Weights of a small transformer language model: width 192, 6 heads of 32.
Each number is 128 + 32 x the weight over its row's rms, rounded and kept within 0 to 255. Layers, rows and columns count from 0. Numbers have three digits each. The size before them is the row's rms in percent of the matrix's.

# layer 2 MLP up, 768x192, rms 0.141, rows 480-516, columns 0-191
102:152102135118166162157160179097165103104133186121199097122125114123105128076131129055085175121176136114120144083114120080113217122116178143141127165107109151138135077108121123151127130148118117087062116104088153071128104134184168142146148120106093129180079143131149087186101070155151103060137117125106117132150096097122149138119140180112133097147190108195144136128121116155082179137131044141120068176135127196090058120121137147095161110136102149179139119064128124155144182122148165125195170075131146134083182145083121173140148100129132145149135140093091133160090134179138158100
108:156189169126107073156114065123151139132126114112136146144163140170109170129167100149148168150116117144141148093146041188153110099157160050142160121094148134173104112169185185113121130108034147132158123141097109130142110113086145065137126120144126112152151148149131129098147121121134119090145115194120082120100123123089126140101105175128150120097160168155180117160161130104102121065141072127171121119055131163136155140126129156139152167075169129151128103063108083153150108112091114160134114120180137116173155151117180143111158076157083024106156119197076146136086056172137089095
108:154091105147130133164095131126134069160117097155174082133149044164145185149105125065108182142080133140114172144186140143185185160130072126123162136131158129103123142090138097143117171132075131098160109089117106136117087115141127084084148166131194112153080058187156102168069138126143109126080107120129163133121099115109114063121144089107099071125071124110059130124157143131147108125129111135123078168129172153154127194127077123163156137129119105085083081086075144135129094097128132112118100165177148084099138170143084186121101123175119107128098214117112101130100138122133169209
102:164095197188158129109068126113162081108128102159113150096138126133140169072188100133126146099105115122138088172117135144128146100151103106131087085139114195141081182141135109126119165136122156125155071128188132138161102125137125091144108139108128154111117109195150153108147072141161060050151153102147129076134125167103098202115128122168183140090140137161095136086178168152128133143114082139125089106103151130116141093115173081124139181109073142135140074117090104165130186161151132132112173164128184106075187083127116114206045103148169108187111169129137109171086099163116094118
110:135136157152101164088123120155119140157112118096134031135116170162211117155095116121212118153104161056175116109094149202184127096130145173074144087131092116075129119113109101108127157129121132145145106141156111129155138190174146079112103153143093155094104135152186120103081126149123193127075150145139136150118185126165137131153132160108098126114069123110117167093124153068119135159171141120139132171206076092088093065105159102077132097059131154112116110095082137108168102096109157162111099103150110141112050152151148123186140120079141168132130132184129151168148116153156165170
095:163132072136100144141154175119147091147209137092076123117102080107131109094148101131072176129109187126189067172115145120133125123157144143193071121165180126184122110131097110130132128076104130182138122175141155117112120147169114122076169140170146103089122169102130095136031119161085098138167107119157135201132128143089131149119152147140179132138131069139014086080127073137155087139104092129109109157119147115168150122144094119122117151080166154123126135180138078117115149071151068087149101143178134140095117141121160156125158122120098086175184162127148107170072114126089113127
102:146125112069144137056138122115079147135127168118052144145135198064150177139123148120128128071149098089134131175169154157150174189084070182152155102192060068137067146074150140116134165108145121116102148149132126124106107107176152107136108192188150110069189156141144115154113183048137138145158078142060092141141127173144193110131114074121102144129118123150097101114133152119141134106141122157076118130164141157138108137142128146093111143160196125139064172154123118137150106124124105148120078140096056150150140143101103139134130167133130070134160170175146067112146119186128106137
094:160125121139119126162132101127146141110110108171101135096149122135147093109084154149072090100120157172151120095164146108179194113120117074149123190191205179120099110047087103114069177150132129101071140090120139129132146128120145068143123125095108120036172160173131094142077139106143141147138131079133126102134076149121151131120147061095159096170075130122091136120141154160157091156091118158164178159103127095150161123141152087095138111088154128151146103109098142069119094068137073071175159164103116101182121113163141119146163097110206103184064117112153121112064124095127153091
097:170180139171179120118098158150115073175079078126085141157089153123076108104139133134144111114162103138083107120159121179163134113128069140102136163101111149170096154108115117125124123121149145096161120197161126101133153150055109081134187154099173141168129127169093105111171125103079118070145073149168134157067086137133195049188148136183050178073137060091146099116128197111163160086153122164137134135139151113132146141111111110122108140100121125068211146126147125121102132135143142125139138147127115123201155108145079165144114128133133133085198114122093109133084146123115125048
099:180137144135096131168108111151064156132179083076066093164137164119154154113099114130109095132113108161117106100126055202158129177146144109104159127196175109092074123127124082153170147073113103095153129154108166134159089078146096148164135085138128196178072117149105149138120195073101157170111120135119100119085140149093129095094108164110106092108151119151123077130183114125128129125128120101189168103100174128137065080126085146141078164108111131098155117144112061108145122114096136166162115172114147153163098208099123160133158130148127147128163109038155077061096126152150100114
088:160110111090127143082107091142156131161165118141171128094113164090106118084192127067170098164114183104156112142115092098149128136080122137079078156138069138118089174122121117171076147101114189094110160090141204074136072155167123140120117182094125152110142152134129182169160154135122146115148145153122108091126080134089057041144107140103127163090106131132193081142159133131084077123151142134102111171145118128136150148149139132125136115116149121109170149108128081144140121142132077133173171126159165206095102161118089059186077048107120088164075143098088143153124131152134193166
100:144188146066102134116089119127143147112108109119091147093109132134147116115125158148140096153104081102160101141121133152135131097087187112081106129136119066119209154160109085122132149083134092105096154130153085077129114141144166134129151133150123135101173147073083089148162165187148144155071114154147153115059108140115136131115146135142077159132156090135108140139126142180056132135131126067106140116141103056218075099131121118175126068149100179140028110113155113146111162115132122093038135110112104173158123148142127143056183143058153083112095086121114089091171189154099138137
098:101166142084109125178145120117090148116135112190145142111151153112127049110131128133074115140079159146169156115183095044109161174126113078144128110144109155143109138116123140135130164120124119085147142155131183094176110133139092157137189168166171042142100165154139125174077132062098095128133115126098179194079117097134120126188171120104199058147119079153110120090172061159177088143102123150103134095115100105112133109090131112125170158159125132093109130120121135169097169084118123162096104122102121103155114061125131161047136150140169154102157226138153102097158172134137150128
087:114106176196111144204103148110166155108175116087133155141188171172072094133074110133168146148125077132121132155114170101148168119128075135158136049149069149077101139110101188137102121117140165108158146114163140107132062126108165151079170144153155113075134105189125152182130159179130120066100110142135089128189108116075175125078160100125101096098115162092114149101162096138176160116115104120118130153165190132089147182117097151083141094158086072151089065150066157164150142135157194163160126103153125137176104166158093102124129158095149151152138133124115138137102089091121132156
107:158121104146130124085130136081086131099122173150103112174148183148118139125094164092108138074147158161173137153178099162149175138237152101088103132115156132167071112109139134130095160130116102147155136141141166103154119113141120168093164130125189174041192154121111162128107172103140088162169140082136125124138116129136144168085137212127171133135112147168153155112109110180097119094141132134094087178094079059180103175121111137114098098155137117097071155185156096105096161122216117131126115092128160187103151126125157125140127124125193130101128074120094089144190085179105091099
096:194144210105125100101096139122128135102178161136094149104179098128143090206174106109124100202099075132142089082122094099120161130098140103157160123103140123153108221116134122137069139106112113106101111162105155095103143107159099094104102136101139123144148141174132151146120144134133140129102151125132105118182120166110152032124139096165098102116148138171081143136108101146094099123133166075135170093081160099124099109153178165140123132182161120140106172109068116148134087114143151196101162093088120075085146069107145113107123162168161106188136148220140115174119167106082054093
089:133113106135132069125134126129088132153138195131081104133116151144127125126126167113145125084152132110164108115161134134119090114104117084146109138121069129131053138103204148131166153125118155136102083105196105175123166119097089126157104189166108157114135208158142169156119101157193046114048124097129102091134106112137106138123087065171104186129144121106093185106094137044137150117136139119090125127138190098103090123132116076120086129146085133088051158138119164136120109094106139166133150096126121085111122182199104119168080083116146128162176118174067074079150161180143122136
103:047140143148090126088150112159161122103151138145096091088117104154116155127149098127148135104086172109129141216107046051137075152122123118135112111148105104092143146131136136103161119097127181187129084166103135158124179140132154118164138109113094217113113155146128135183085095139088113108123136101119126149055142109197161165178106127122170161131161075168157152126099050098104113092155136095148119208081144104114160148149177090102102083088154152145162125123148116132175160152138112091184110119159170142105127143108117142111140100112147059071215150123159114089181116134114166144
093:105123153092156058134103117088145101097129087130110131151141098109153155089122095123074080161095146112165158103127109124148140158108202152160156094130103149104136106140150149165168200120115133179140110106121134173132077080148095144105092122181087144102132163088058145121153170134088196073129126142175037191125113109093129155130054138078135150096086169123104127109151126091135105112128093127132101135139060130100053088176139070143175110144114110174173116133122119134094183111141137166119114131087102097102094124150138108098140229167096089134108089173139130134197141171097127110
104:137134181165121131183127168101147170110138098131122167048163112132128144174138119131176107189103154160124108090139155123163152182118152114140139084155125137159111143128118187137107125134115099106142115105118107084125170195150079114103131188081175109119170093122142143098128176180087145089125178043135083151082151180151196100141120098105115171097132151145131078151123129100103056151166100096158135098091132135185157128123077189119048111160123128135139084118082086109052102171146148134144161171130148118156120153115147149156145173102133149128069187137173188146155134133069133171
103:052071132101138117127186123183164173129093160132098142069163104147130159160126120092159115152115162143141126103165118139148173074139171116185143133130105154135094105166157126107191145092126129172101143159122101139194122102095153136113104166117151103074181136156205139114194146127136154130097096203134107129099115174127091155158137091142128133101134101174085159092097142144120099104129171115079155152150166142142148156159104134120091166097106123148100128156076148117091154124085146156156162075156145057182156152128099157130131173112059160164141073188091102097158113127028181172
089:152169098091201186140130135139162149140159177156136153130145117118110162137113163150187109124118210141130126164104239203130128126109134162154143117082081113134154130108141114136142135174142085139132170093111130136161159123123152068200140195134134092111083113157125065155123118161137089143151110089096166100145167164124146135068165140105099076121089117091209164137114113154164183090098112157151108138161172108153119169176154119130096125122164065091127122117149083120083121115077136154129148126115133041135160085137076154161140098143146104135119109180088061081124096106107126091
094:113131134153087140065166086113195127142157151131119143068151121124066131152084094132181091150111152070156132201146147221147079107120145184114097126103115126163117134108145149106066171167121122088092082114143157142126158116177154095083091163113161106092094172082158111102130095172125157185140130141151127097093128143180141140194204130111152121178096130145152145122159119151189147118096128106167106127074145145195125131130142102088136198138188159070127063142069132132181153147116140094128116127182101093118174119169141123092102125118158114101137144110104121061121077109120111093
089:204096155130113101164120105131115051082097111118102081107083141136174152081176149137119064112163138119154128135172177131146135122082110101166183099136113092152098101121136147119064160160069151067117111229127182147114134144126171066110142209134178157142084151179135111154122146123101115118169135142184127136107091110143126149107100103082143161139142106106161125181157186081133088129094162089165139151079137126140149106108061151154160164140136162098109108108102225160125114103180095152165116176159119108067135111128101099097135101153124143177149160117097144129178151146148132094
101:120187121173150111166079149161068098118156149088215137088164137121092088081168146114157102137108150148079156136169107104089097148083127092074155106103100119090195123077143148152165127115151125107111133168126213064146119125125102151150171149135166112161103131095126174151180137092075137126099148164108086098089117088111136152142178189135117105126161069162137154127152167148117133123079093078180088087172131132105091127123144105107088136104106136104150111095135148180099105097151127170189169136095127149115197197131082113133146113164168145108103125071129149115213145169125171129
096:096139157100115134168119124144089175066143175136083151120110131179134117165121112141110140130141104106118130106087083111127202074130142108090143085120088151156128197167132125139138116140090156109140126105140134031122099146123122089081142124155100142147162203079097087147125148105097140137054151101130109106105114124103079167144131092150165158134107115106096090099147132119077145135164176123163174115146146137147141130134152218050085078092082171139164144115132158101129121111102068108135106152135115141177185102122182165151127206192123149146190148179091171132098080172067080122
100:167156142064137159120168089093095109096108174233098120138128121154113053098105166154145118101112132130118165107083097139124185141110136131148114126133125127166199101146138040097154086152087132092082099126104071118092118170156086139152221098170129134169181152110153149114150117109104095129091118190093061134151114202144156148162136138120079085123153129124113111115139128131129125109150103111109084154123081087142066120179163149117134155138068101135103174102179121158115162100210178133115090108156146164115173105141113089155113145098079142108135125081117093160123183095149141114
096:079073119109115117143155104128151105125127081121089098129091139103134191084173135112179098135093171177185141117142195153105114133164108121127071102129125163056163182116084170141172109138094086154122125157089147123106132156153205070091093086166089070090142112168137135135136151149106134148073084114134127153149148195168115174136074127096166133083153104127122150151095143163133135121128097136141148160146106126119166109172172114120147115136089103153153158058056138112093134107154118198110095142092083116104106100109132115113121187064099111110157083206081106086159118135054105158
103:144091102128188095131122140137144140181119193066191147100109153113125145198077213116162075081070096104145154102108105089096177169112131165129115116159085147128151172157168106123144132107095196131130112148152135151116170107172070158122153106153108149092130080152121112138154228149141135139106143120153088141198123163192065106116149113098077132166112127134139119115077115212142137134088150158127126105155194155124094104194099105133093102139142152207119126114103087101130147150142099112125158143093165127137120161106122128090127115197118116170122104147155118089115187139141110181
096:153117129151125142153050138159079134132141125143122163139164101181107123135147114129145169171162152159115100108148139121147171165145144132110078152117099071133140134104119090148181122148128100094127148182141131153120146075060137097163175134151150122137077112194089126126090101111088128099128157128127100115098153149084119108064156126116155159102101106061172139153106142130168171117158116086136154127134179114087116128115160065149087150116130068141154091111147118133169186141140131097162194036111140048099080186163134188105126028136149112158112042125175130159093105151109064102
105:139101108112136133154205239154165130131099075132095160106129087161131143187139132172148125147119132112172146093086105148130189130096139170125163107128124111141119179125049064129108106129111082170130079115132107108113146081151086110108119161112121128092173179140128115155182151075098014075163148149072138095135147169120094148119101136129155146119161136118104106136129172090115122162108152144161120120101150062155116050150108170137162127098106137054123151139110174126145188103151098126164141068087076103091128160138158102110119096093114112147132134161063133139171134082146174156
097:151161134176114081127107100125154111111106099083109124063131110114104145166171138130119159150131092052139190176104171156140137060147126135079091103076135106138072123078128088150140106067106093122089170111156132151141131145132122089159104176171067096125169172167109154114157047205101132191188128122150135059097128116113122129114195076111185134050108154140165134133178160075133100106180136158156113090165123102054159128166122101139121137130158169156152107103085114112147119104109117089137102077164141154149092171118134113129133117118127105141106073121102158182160109101081137112
088:117097086112133119078169152166105149109204142133196054082118119174062168094144123170117139112110137074159062132117094161092145122074131154167125125066049121113126186203165177107103124091076119118111130146098114098149146216102136119137110167102122084124118153082190089138098160137149143124130158151089123166141085098134141119153142150108151115155201129139156150158149142121187089096133110096146127104080160124143095108184139182150089118138095118124139135123112185150106117128149161164107165115120079095178129095150116109142150197117149140156112084108064120128077068173130121114
093:141123121121122090000190092082099162116099109128126140148194109080110186121171145141103148128112206109132155127132178132136150096105154203156121195116115085125147141072149105141173145083147166138088144192147152102121147118102151152154110091139087092164133140090144146120157145114096116107098168132092142083148196132168144104129210100132111100056112114168095102127168118123141112170138123110113119140163152157163137101055074125128143128149104126199108166111074163110102137111133156103143173159139199135121058154109084154148165123133098122101100102141105135117168155075098127103
097:143115110154159147182082147067151065126148150111168133127167126118144137083225177091124189141077174104157134109112165142122082124139126089148091135172115155134153133151188143115092140059112185086119150183098171135156142164138117128074100148139148125101105166114149159132119151104155079063065113103105130108127137126182131146107119173142127120112176122093164155125137104128137137143107079120165141144172103077132127125166142121145102105157140112152133186175134161118070185073132064124064120142107158144058129126108115137164144168192129138094080154185114159089125088146078115220
108:132108062175107193085129108227145086173162102160147162158169169133178144140125135155129131163099131146129185093123088071127080117099136128100132153157131089146098119182204066094085083097118148102208108150149133091100108099091120114174159093161120176125098124094144163112096163115146149158133147101165151126132107102111147141124189184109118159169105093129093192099160154096071121105141114140106089148171184093138081091152129144120125119135130140116105086150138133125151143166134098137169157166082140130143133173161187130148094100169090155164075107061147141073190118120175151127
108:191177122139086156097149154170134141097146111145099075150099141219130153139131091079083144090115106106170098100184155136173101117176100118094124151184116094100209120184082127180188087127172140191137149150182100169119114107088135197087074188168135108131163115169162192125175149075158137157129135124162110133107087087143099154088139152098134139128190129125171152136161190143193140078099127132176140151104099140133159140094160095135175129150122178137140076188101103104117125125160119130155106101103141146185117138159138130134135086162161149116093145130123098182164112132136139127
# layer 2 MLP down (transposed), 768x192, rms 0.101, rows 480-515, columns 0-191
106:118106146121190114105132154101160099127075127121061065109120163121098100106143140144098126153176104118130128143134128116119047133116077107000142061152170078110130097102067086115112148120096172178133189164102160107084084123138099157084140139096166148121131126132124127134108153141116162106132089119130150118068145085114175101138128152053090158140200140131181127114153137040131140125128114086098080145083132133186134117049143155133150132130109125159103128124171081142128076131152167134147123089081149140139142182145168134134078094105131118135178117124189167117110143128170174149
107:063102116200132167125141212109142144158178120151151153094158184095153169120148179111128088114107100126124118132055191128109172079108128163152093045128118090100169126116138143080114110083136138083129155090129128158123175144106169163080184095132086088130066090122110139132144127131151135156031134093127115142184119154160107120114143117153085174095121137134154115101145123155093090162203211155116161109166051127095103085117142096080127113142133112139118100187103142120113145158175109156104066099119130111159109170132152097118129173096098134105093142092129114111142101176118131068
106:084160140109127074101188175129127193139148170182194154116090091102148132152176134069139072119148145106146097150121137107086168166132107138179132127067138166168144106100093182168110156148107097148141151115120122115192182172089177115148090132156165161126104168113129184132110083136124148136144139118146133195101085146121112127104165117085172151083158094084116081164078135180129165106128202078153131122161134151098144120139129114119117122119160162139123111084144113046130121115142180157100162130067123140161082123170089067130158092161171133098124089134191072090111164163071131153
102:111183095068175095150160097124100157080131076190138102147125150122169100126116137076164160139116118185133136085059124176168114178129117189120173149152070144179129059120086109138153166143173113121146128101107117109156112126118135146148101108158102080138101138178122147113148166076077144197137173132152123058098093138058117106143108162163135125072140122164047080082119116105150115139134116172156072119162166103110160164164139139106086111127192140164117149227183169128101103130115134108110134132174120147112146147106123121114125154160164161204120160154123161140153102124134122185
111:097112167103123139093087078133112112094115132057166154130120139164121119147139141152188148125146120069126130136155158213140104167165133095110171127173122165160120146117079170135168122116133134143145144093116182145148058074077172099093123114134114125100105109146110133151089205158184159102139108092142059108125143150127118134059209142191118149098133163144147091125104096177113160125141067124161107118156188122131126194170129166123107107109149083121131143178123162157097106101052103073149163084190100130075108106134159140125073123178118078130118169123139169195074133148136111124
103:096096153069098140113138074180137165113127130131080162116120146157139140130131125163078103097165119165136105143080102141126048105127107120135187115145169125101080086169079139136086127126152091109068141105094156182187141107091129090139126130152170129095097148212166200132077164115134217080098104173102145139132155135109042190099153111153046106160167136138111099150160139111101191140125186117131129148177109109039111150152096085063093130107142125089169110143121143103110128104116171154137147106114143097161094137155124130154122095186123099124128127092147103115143151108144164174
106:162103151151152187156124119114097149124186146156170076167164126156113115136134182099085141186108139151131102074109129183198178136153186161088153144200121130152168120150107165115122108140144103106147062191102092152104086206111080127144106106090088127110153125158123091113152126124174113109080124107155130092125141080064156142128092126109164059085132122100135156159134142105168170116110128129161116192143191093167130201120158187088139137124126093140147077148116104154135047140138074113161101106154120125173084174092144097135171137133092063177125124127144160154087112144151154106
100:019172090166080134159090123129139136110107082162107126114144177136126165147136134082115100156139105106104102125178093141097161085150097104107131097162062155103102146135092143162195121141102084146149051142121114140114153146130137153141144132168147090137112174087116123139174134178110240111142117140177162140156107139170165122174156162141159123133083115110134119166121122066133099134110111158066119136185093189092181125092135107137164105155104191066073168148120121169134142156084141129153104130122073152096173140120171095132131190112121212126170096091115115101171129104135087113
099:152148119128099093099092126154069129076080091118095122084128149130086101124137140088129113154053085148123166090050113165192132150093160107155149116145163162158112074086084096124087092166135144149171167075158093171186164088137122169139108144085117150117140086139144130111152185165135100097112141145107153155172089080179110088106127129137205108117162173130100140103149062147127175150108120057095160146137131118228112167073115101109142101139148177180126166162088165142142138119113140167138112122104157142157137076128089112180061086117112158153162130147148090116149147113095132083
098:116093134099118127135128119122110097118088153137200130185146129126132146183124168165141162079133061068205136156146142116173113115134170139099141101107137105078151189078143095170127116114139151100122150093054127164099142159110079103161146089142117095130118114128174106184111113151142166135119121117125142107101195196096071127182074151208151160100136102137068206135112107144103176167130157153138069125160165127122126116125110109080171127092162099072167075136120179126195106129128111128089119079138125140118113106112148071092140134121135136111158148123087070120103162034140167154
092:180159173132219132135092125130108123163088132135164040146169082104151148188121173181088093125165106137105124093109161094097151161115117138139140135111152115125150109147114099126177138162075082093155107156167130135088123121141109166177177163140117074170141076131107135139081119076144134112159102146152065148047178069112159091095104121159134037100155122152135143157069117165159127136102125111148142046050156160103116117134153163117147150133165096141104100129118127146140085095097137126143123090104066074127122135135148165107080174103174156093127105170155087068132121122110121089
099:130161137106155153112136164156124156159097126126138173144109167133063119181142089129150151151137124074145123149051116070131172154097098181108138107161112163167112133142171118164151131170123127143140069118157142157121129073085130169078102166106131072106077070123132085122153081072131141170073164173155127109150112204110113122119152141111077103071081131059097109097116132111119136163131123168095205135074171179100136120139124121084114187155187096153063202134130094083152108145065147108179085121108138132134120088105126119152131132141095205158120107168115091135077105168130115136
106:132112158094133090119102125082091130143147105132102120078086148106157105099112165119170096162116123095097097177085113060112119121134176136151101108062102091166097161203111170152181158130088165137156157113143137116124135088140149102140101161144155086156043159104152149106166134123104133099138150173135106156145109119127136113079116115169158082100165145139110134144150131133142125086212127103189127068167140088163127094188117085058149167179075104127157155156127099138102102181139126107098152163104146077121152078161109132169081174113148127168119061102137186198133193187085111115
088:083165132109117106084092160106139127169123095106115145139119132106143091151154055159145104086105143111079080157149115130150088217123129144124101086131119113108152092150134108139084123203195135090113107119180130136092091179104051153147109090138122095127166110142082079068086081055083096117117098110169080174120110094109110148110127154173153150130143060151107064101146084180157164143136081131123069140188142143151140133159209095153148139114128180146122135095150123114095107135108132134158091090089072141195129150141150128133164095212119097147107098110175126118128160165152119140
111:139126143102100125106094098153134124188101141180154147053167116143184155143095157167183117070129059151119076119202168085130107108208152117070167142108152128138103170136072116143094128069135111149133163126153120098173093108089102125104101178119128142149148094126115076144113189131112151118122147082106142128198102149088160094052118131104121167110074061135132122112143162145133157134113140112121117134073122169088099130158084104112109143171179109105110077136110118126166170168194160134188097202153113170135131115152137077158131094134141123216067146154105114149113134128157107146
087:075116081127130144166122106154163193112140103136109121163169149175072176080059105165135123094165131106099125117160115137145104171107110114066129145141101125092140000177094132124132109148150145138124127107125111168159122148089113185174138153179106061141109134078082134105184152152130163156155106101086094099126195096121065160111094131122195116147151100096184063155125144144135096098151114144095083132187092122109103116112104116106148094111084131128141100147134097124185101109129124062126061182095101128154127117151118102159135162134062114071103106094128133124112113109101182172
099:150141147139149192172081075113153202133123087122128131199123086133104126180148154149111114094157097153152149169173118095163167124092134083178133188087146114122100096128147026179082079156143121173104121133130159088161100147130093084170137121163146128156130147148093114151172100152155137150135119192096103090174141109124159112131215115103120137139093142110162157126193171180119080116141138124077122138110119114139151129104159081171100139192168135119105073108133137118100129186144185133174146110113140111080083118145118114131092156154136131145176173035180117145065128096100140116
110:159171127150101147190174147098108110125111114126138163114127130113106149118148095124124154068166111125197098153105146123114108116172093119139151019107184150159166130141090139125151150156177125154101150123096159167109165144143131137105116102104122066084153073140080137076137109099081110115163141172135210109150132141100052135109131133165093184109100102087167112108086118140141169107103158089144143091129190145136125115109144127153140130084103093115164116149075138134116119144140142101062139184140088130168147117207071192084090150161078127146113188091135151116116060178210151097
094:105069172109137118210117163161128131133107147119114112149115152057094163128176149155130205127176129075131132116098123120083096118152133132137130137160140147067108124162105100150101093129140122137145116159100050129090169084146116039130120097132154075124109118145107166195104161132125142197155134137130126123102154132100117089122121137083066157113154130128125125142121131140111128127099133063112185128142131170081101204050141082179115142122109133119070094120155137087166164072142130102129171132118121173102096168125163088141153124054091169163177088134135059091129209088076100141
094:166160112087189109103035103177126153148108175103157138202115123116116154158121123144113137149182117118134146114131088067116137089081129122173174175100096109139146143081136125118111086143174147161139124123132138138149087158094111166141099161142124093116102197122075110158153072103148181181141140210157137096195167084108077157165162144169098064116130078155157143106139145097180070150108167151102106153125086177056091081138110107203143150099150146170084137170150136143143165125124131160126110153094142150109149111163157150091106170117120133154117039135120129142091109101100127097
105:139109175124105114189134066107159175143079105101121100146087114143140100136141109179156160087140099111129102161067109115168054172131117174147113123106111143133164122145118134079118073107125146109162166170122131088102209155175166100098223104109163115156116184087168152110109129086135150105135130058127129072138112096101111173152110161114139180191082112127172134130091109098129100130068094136124080047121099145133137115053116132158095103125147159123127112081175094059131087074120120086131108120121124152164109148155133150049182154084165140110151128133107157162077158119147134144
090:214107110105134181085118164096152106133097101146150103093154142070128091148192144097133115153138115082105092084166102131196154113131145100097118134137084128085144145185102126078138160185126158090188163143173084149124134126139102154079118145149138113154087147110105174091118089145118153174096163155138151156117104071112083113147151172201138136177075095122151146104151116105144127161156116127095188161079129192088118108134205133209163156180068214141157169144164094095117129157141091132131149095140093148115145153155173134115119087181146100160096158124125137168109105120130079109
103:101110133137154137056201140110177076117105121108169165100110179190123140182138164138211099145101118136134136129124131127070150165113125160120145089178083166188098105132176165104055136156133165149136065163137124070110101109141094149136090117090169099089138118134123174122106171108091094166084134097073124163104139110142105066110105119104089121093154099130119130111182167112133115116207139098139113148132151144118130141131141130127198099137120070131090155184152134125149162130198117170124051165154092146130166119123186120152097099131082089207119122106114127160125132175082073151
088:093206070161134110170159116044162120177138156085212153120167150138179114136150124114095179135117146181073115136058141112073166087102133113103136118102153143110139148101076105177172112138133088108128118113123097105130120175091125142151112119129147122108197116096166102164137096106144097162142101110160107183100180117158137122159124208164136116128193149131088103149084141192153184135137153150116117153115160174141084106164102114148144119126133125140147188130154065147130095108134150092154042069120120217138134129084159140145158112146148145149137073153095110148120130052105112113
096:149145097139117180079109082110139130174105128120116138116115195136085089106143150165138141130037102098163127184113178109173105116133074134115187115147121106115112171117111132041089084167087148156130130123135073143101155191141108130129096163126090138083133115059138043098114097126136182115148160123148117095184115089137110154089133105136070101110160122118107090138106129112092053113104179124134139095063140157189149120166141132177135160145111068130149109098201105094112053130164119095129151115121119121148154174142116139087163083091099126154114126139163104063173194133128083126
098:083118166156137076079133065145084174119154146152114141105134141187179090154141162143214121076113144162133120207139194144133113100098128161152075085108125098118105076093130149096138131174123138081206128119116122120117107161098142173138105105113204138122143158133076103100139156059148205136114148128121145124131125185058134087131102114038128153083193084105111131161137124121123117085137140159155114101105140134126133104118118053112103090127129092107162137133128141084123115121146072148124125142158065154065100168173133138134175160117107128102097105200068151129132126096146077148
093:120152102090113092125124122117149190131108076105122116176138106160165121118100105112145176135095142107158142120069146166126115123029134187144090108158104144110149060076143216149140057190093088113132074137087151112149123123122177189067076139138111112091132106142140144102092126080127136138154119141099177110179114121140106150067097148109150127070152127099121139073178116126140136142179156152106142104076144133097149111140102172134123122111170131095119094167103134185043152173055116070109121111148118147104165177160122150147123135150153170178153082150101107135131062109178081150
104:107144120143085162139122104067140085107127107116137142121164132115149156077111154086088081101213113091145117134098068141083085134074138173078113172105141138133151153133099122061121224094092138174090129143103127088088094161169124124107137136206133200104161138157151133141119129130156141054132156143162183099044130155117082176122176152061136145138096184151139155114094087156090099117123148153095123077154123132114099113121098150055151135127141105134102101142096156142142130104086157142133112126120148126147062123101134096100222123113198146142152145122099159135173120133114108191
105:093140123107079140122131134128100110098054127189126146110109107150155125157117120104145209146174116122098139134145148172104142081092114144088174135139137154142126126105142149116099091141082181150090110158106148093196145142182127091113081154193165131095147145111139083080140040140058162096142100180131102086127086114109189138099108125132136124093147162177132072138207194078194114088097097145124136169072157111139149133149167142104149124076123123118144177174120140101127113152075122153160036123106072171164102125157149087141086143065145137072124164134142118111127150148146144164
087:166123133118122175114187096103111123120174129128091168124139133117097170100114144162134171150127144154146120149110153219115099125104118050145087096102182102073098124071135159161152166102140111094136151138117138157072046107155089087142098110168068138185089169115180149164111175092131102113114104092190186121121166140141105120124107110127119094135144158142108167067131119138109114126082159128120095146149137157143105152133094103136105127082158136089145200146194121145169113136120180139121105177104055097208123091069160146174139123111121171194139119131193113110095139068131073163
099:190166135154113131038065126128085091158110111134135123072092169142098125091148098096164147145127076156056111166158118129116088133089060126101115118104128092132124137089109143152086135109135082168079083115147149138063086167158120154119210137145164145143138148175114165157129111119110093105100128130121157173157106073131104123111145086135103170148150039097136079112154215155116079133153158077114155154093165178147130130121128185138125128143120134169142148132108097150119144147094177117077124142150163096146175080067095082150135102095135068156190141141112172192136123130162134083
093:167087091091144128104191140118080074118182088098150121126102109089138091107166149127191073144080106127142130169147134114107133170159124112163081081141194155185091158144112131146096196134170151114110140150127187163153089112095137085102140159169118110089102096138113163130109162090128163148147144137116123187171143106078136087109139106088110164068108190185164166180140128095111116171153153089160153075185152131123120118115134140078167165171092103098144082181147061122149192089118104111143167153117136158166141127158133108101060082140120097109109113096066122113152150097113062157
085:149108160111110121073075069104108121116139099194110124170086202132058163177090134126154127173155121101117125156137159111135121123102067170152087148178159160113149106114119102078133159160172167124159078093122090104134068057121162192116053111105157149131090124100125185154147176144180130136145164120163176104096171144132157174094144130134128078125127114164138131150136122173059088087148135098085161096131161138041145112113126150113141126122165141158149136144138120137106113081105159086173122131183143143102142081130166091153042127135126165077060117073144134111128158154148102143
097:118151103160179127180118140124140162103185089153141133094134153117138085150135103164121142099180138181160166093095102173105143106149112107077144159147152122138164141105087146154157133187125143083159225085065083177147202081188144118106195120157200141137103117118163107106114075087094093093118107090106153097078115131087136116105153150106141177051125110128109159124131152154123193185137126144133121140095157153138142138110113083092103118125130116199106156106113121093143098174122082147120176147186116071180109135187174115177129126128156202141126145088136152152154147124159079133
099:117122188117117176159105142145133120145133058119115074135111097147149069153115146062132124067162110140129076121132152124100104082181195141135149129125108103074151115090127160176090113198079082197116135127173112120115074112140165171113149089122107134117163160156138110151169151136120116149201104106075119117097109181092139188092116072156190092147119146136174148104160147171071128094151194097122159096124140138144205128055102117119100093120126074127128112177103156170175142101079110096138158104098145094134107148136113096103104090088129118095121118097054110132184171119174134131
113:149102107046162141143150075167108114128116172119133121147144124093072113170218124113140120131168139099129156198127079119129106143126142128118151125112122132068169153114154109064109171183117185056112115093073079143205196163145108153077144153153185120152144162114091104163095041151110101122132080144060126117155153145143131139123123172151096127115152128175119079100095170119166157102100158121134084135159037192119157081144118145147168165099130117136144153157117118159112121086135106121107136100148090113096165069159118126116105157146117123110110092139165150135062093125092080087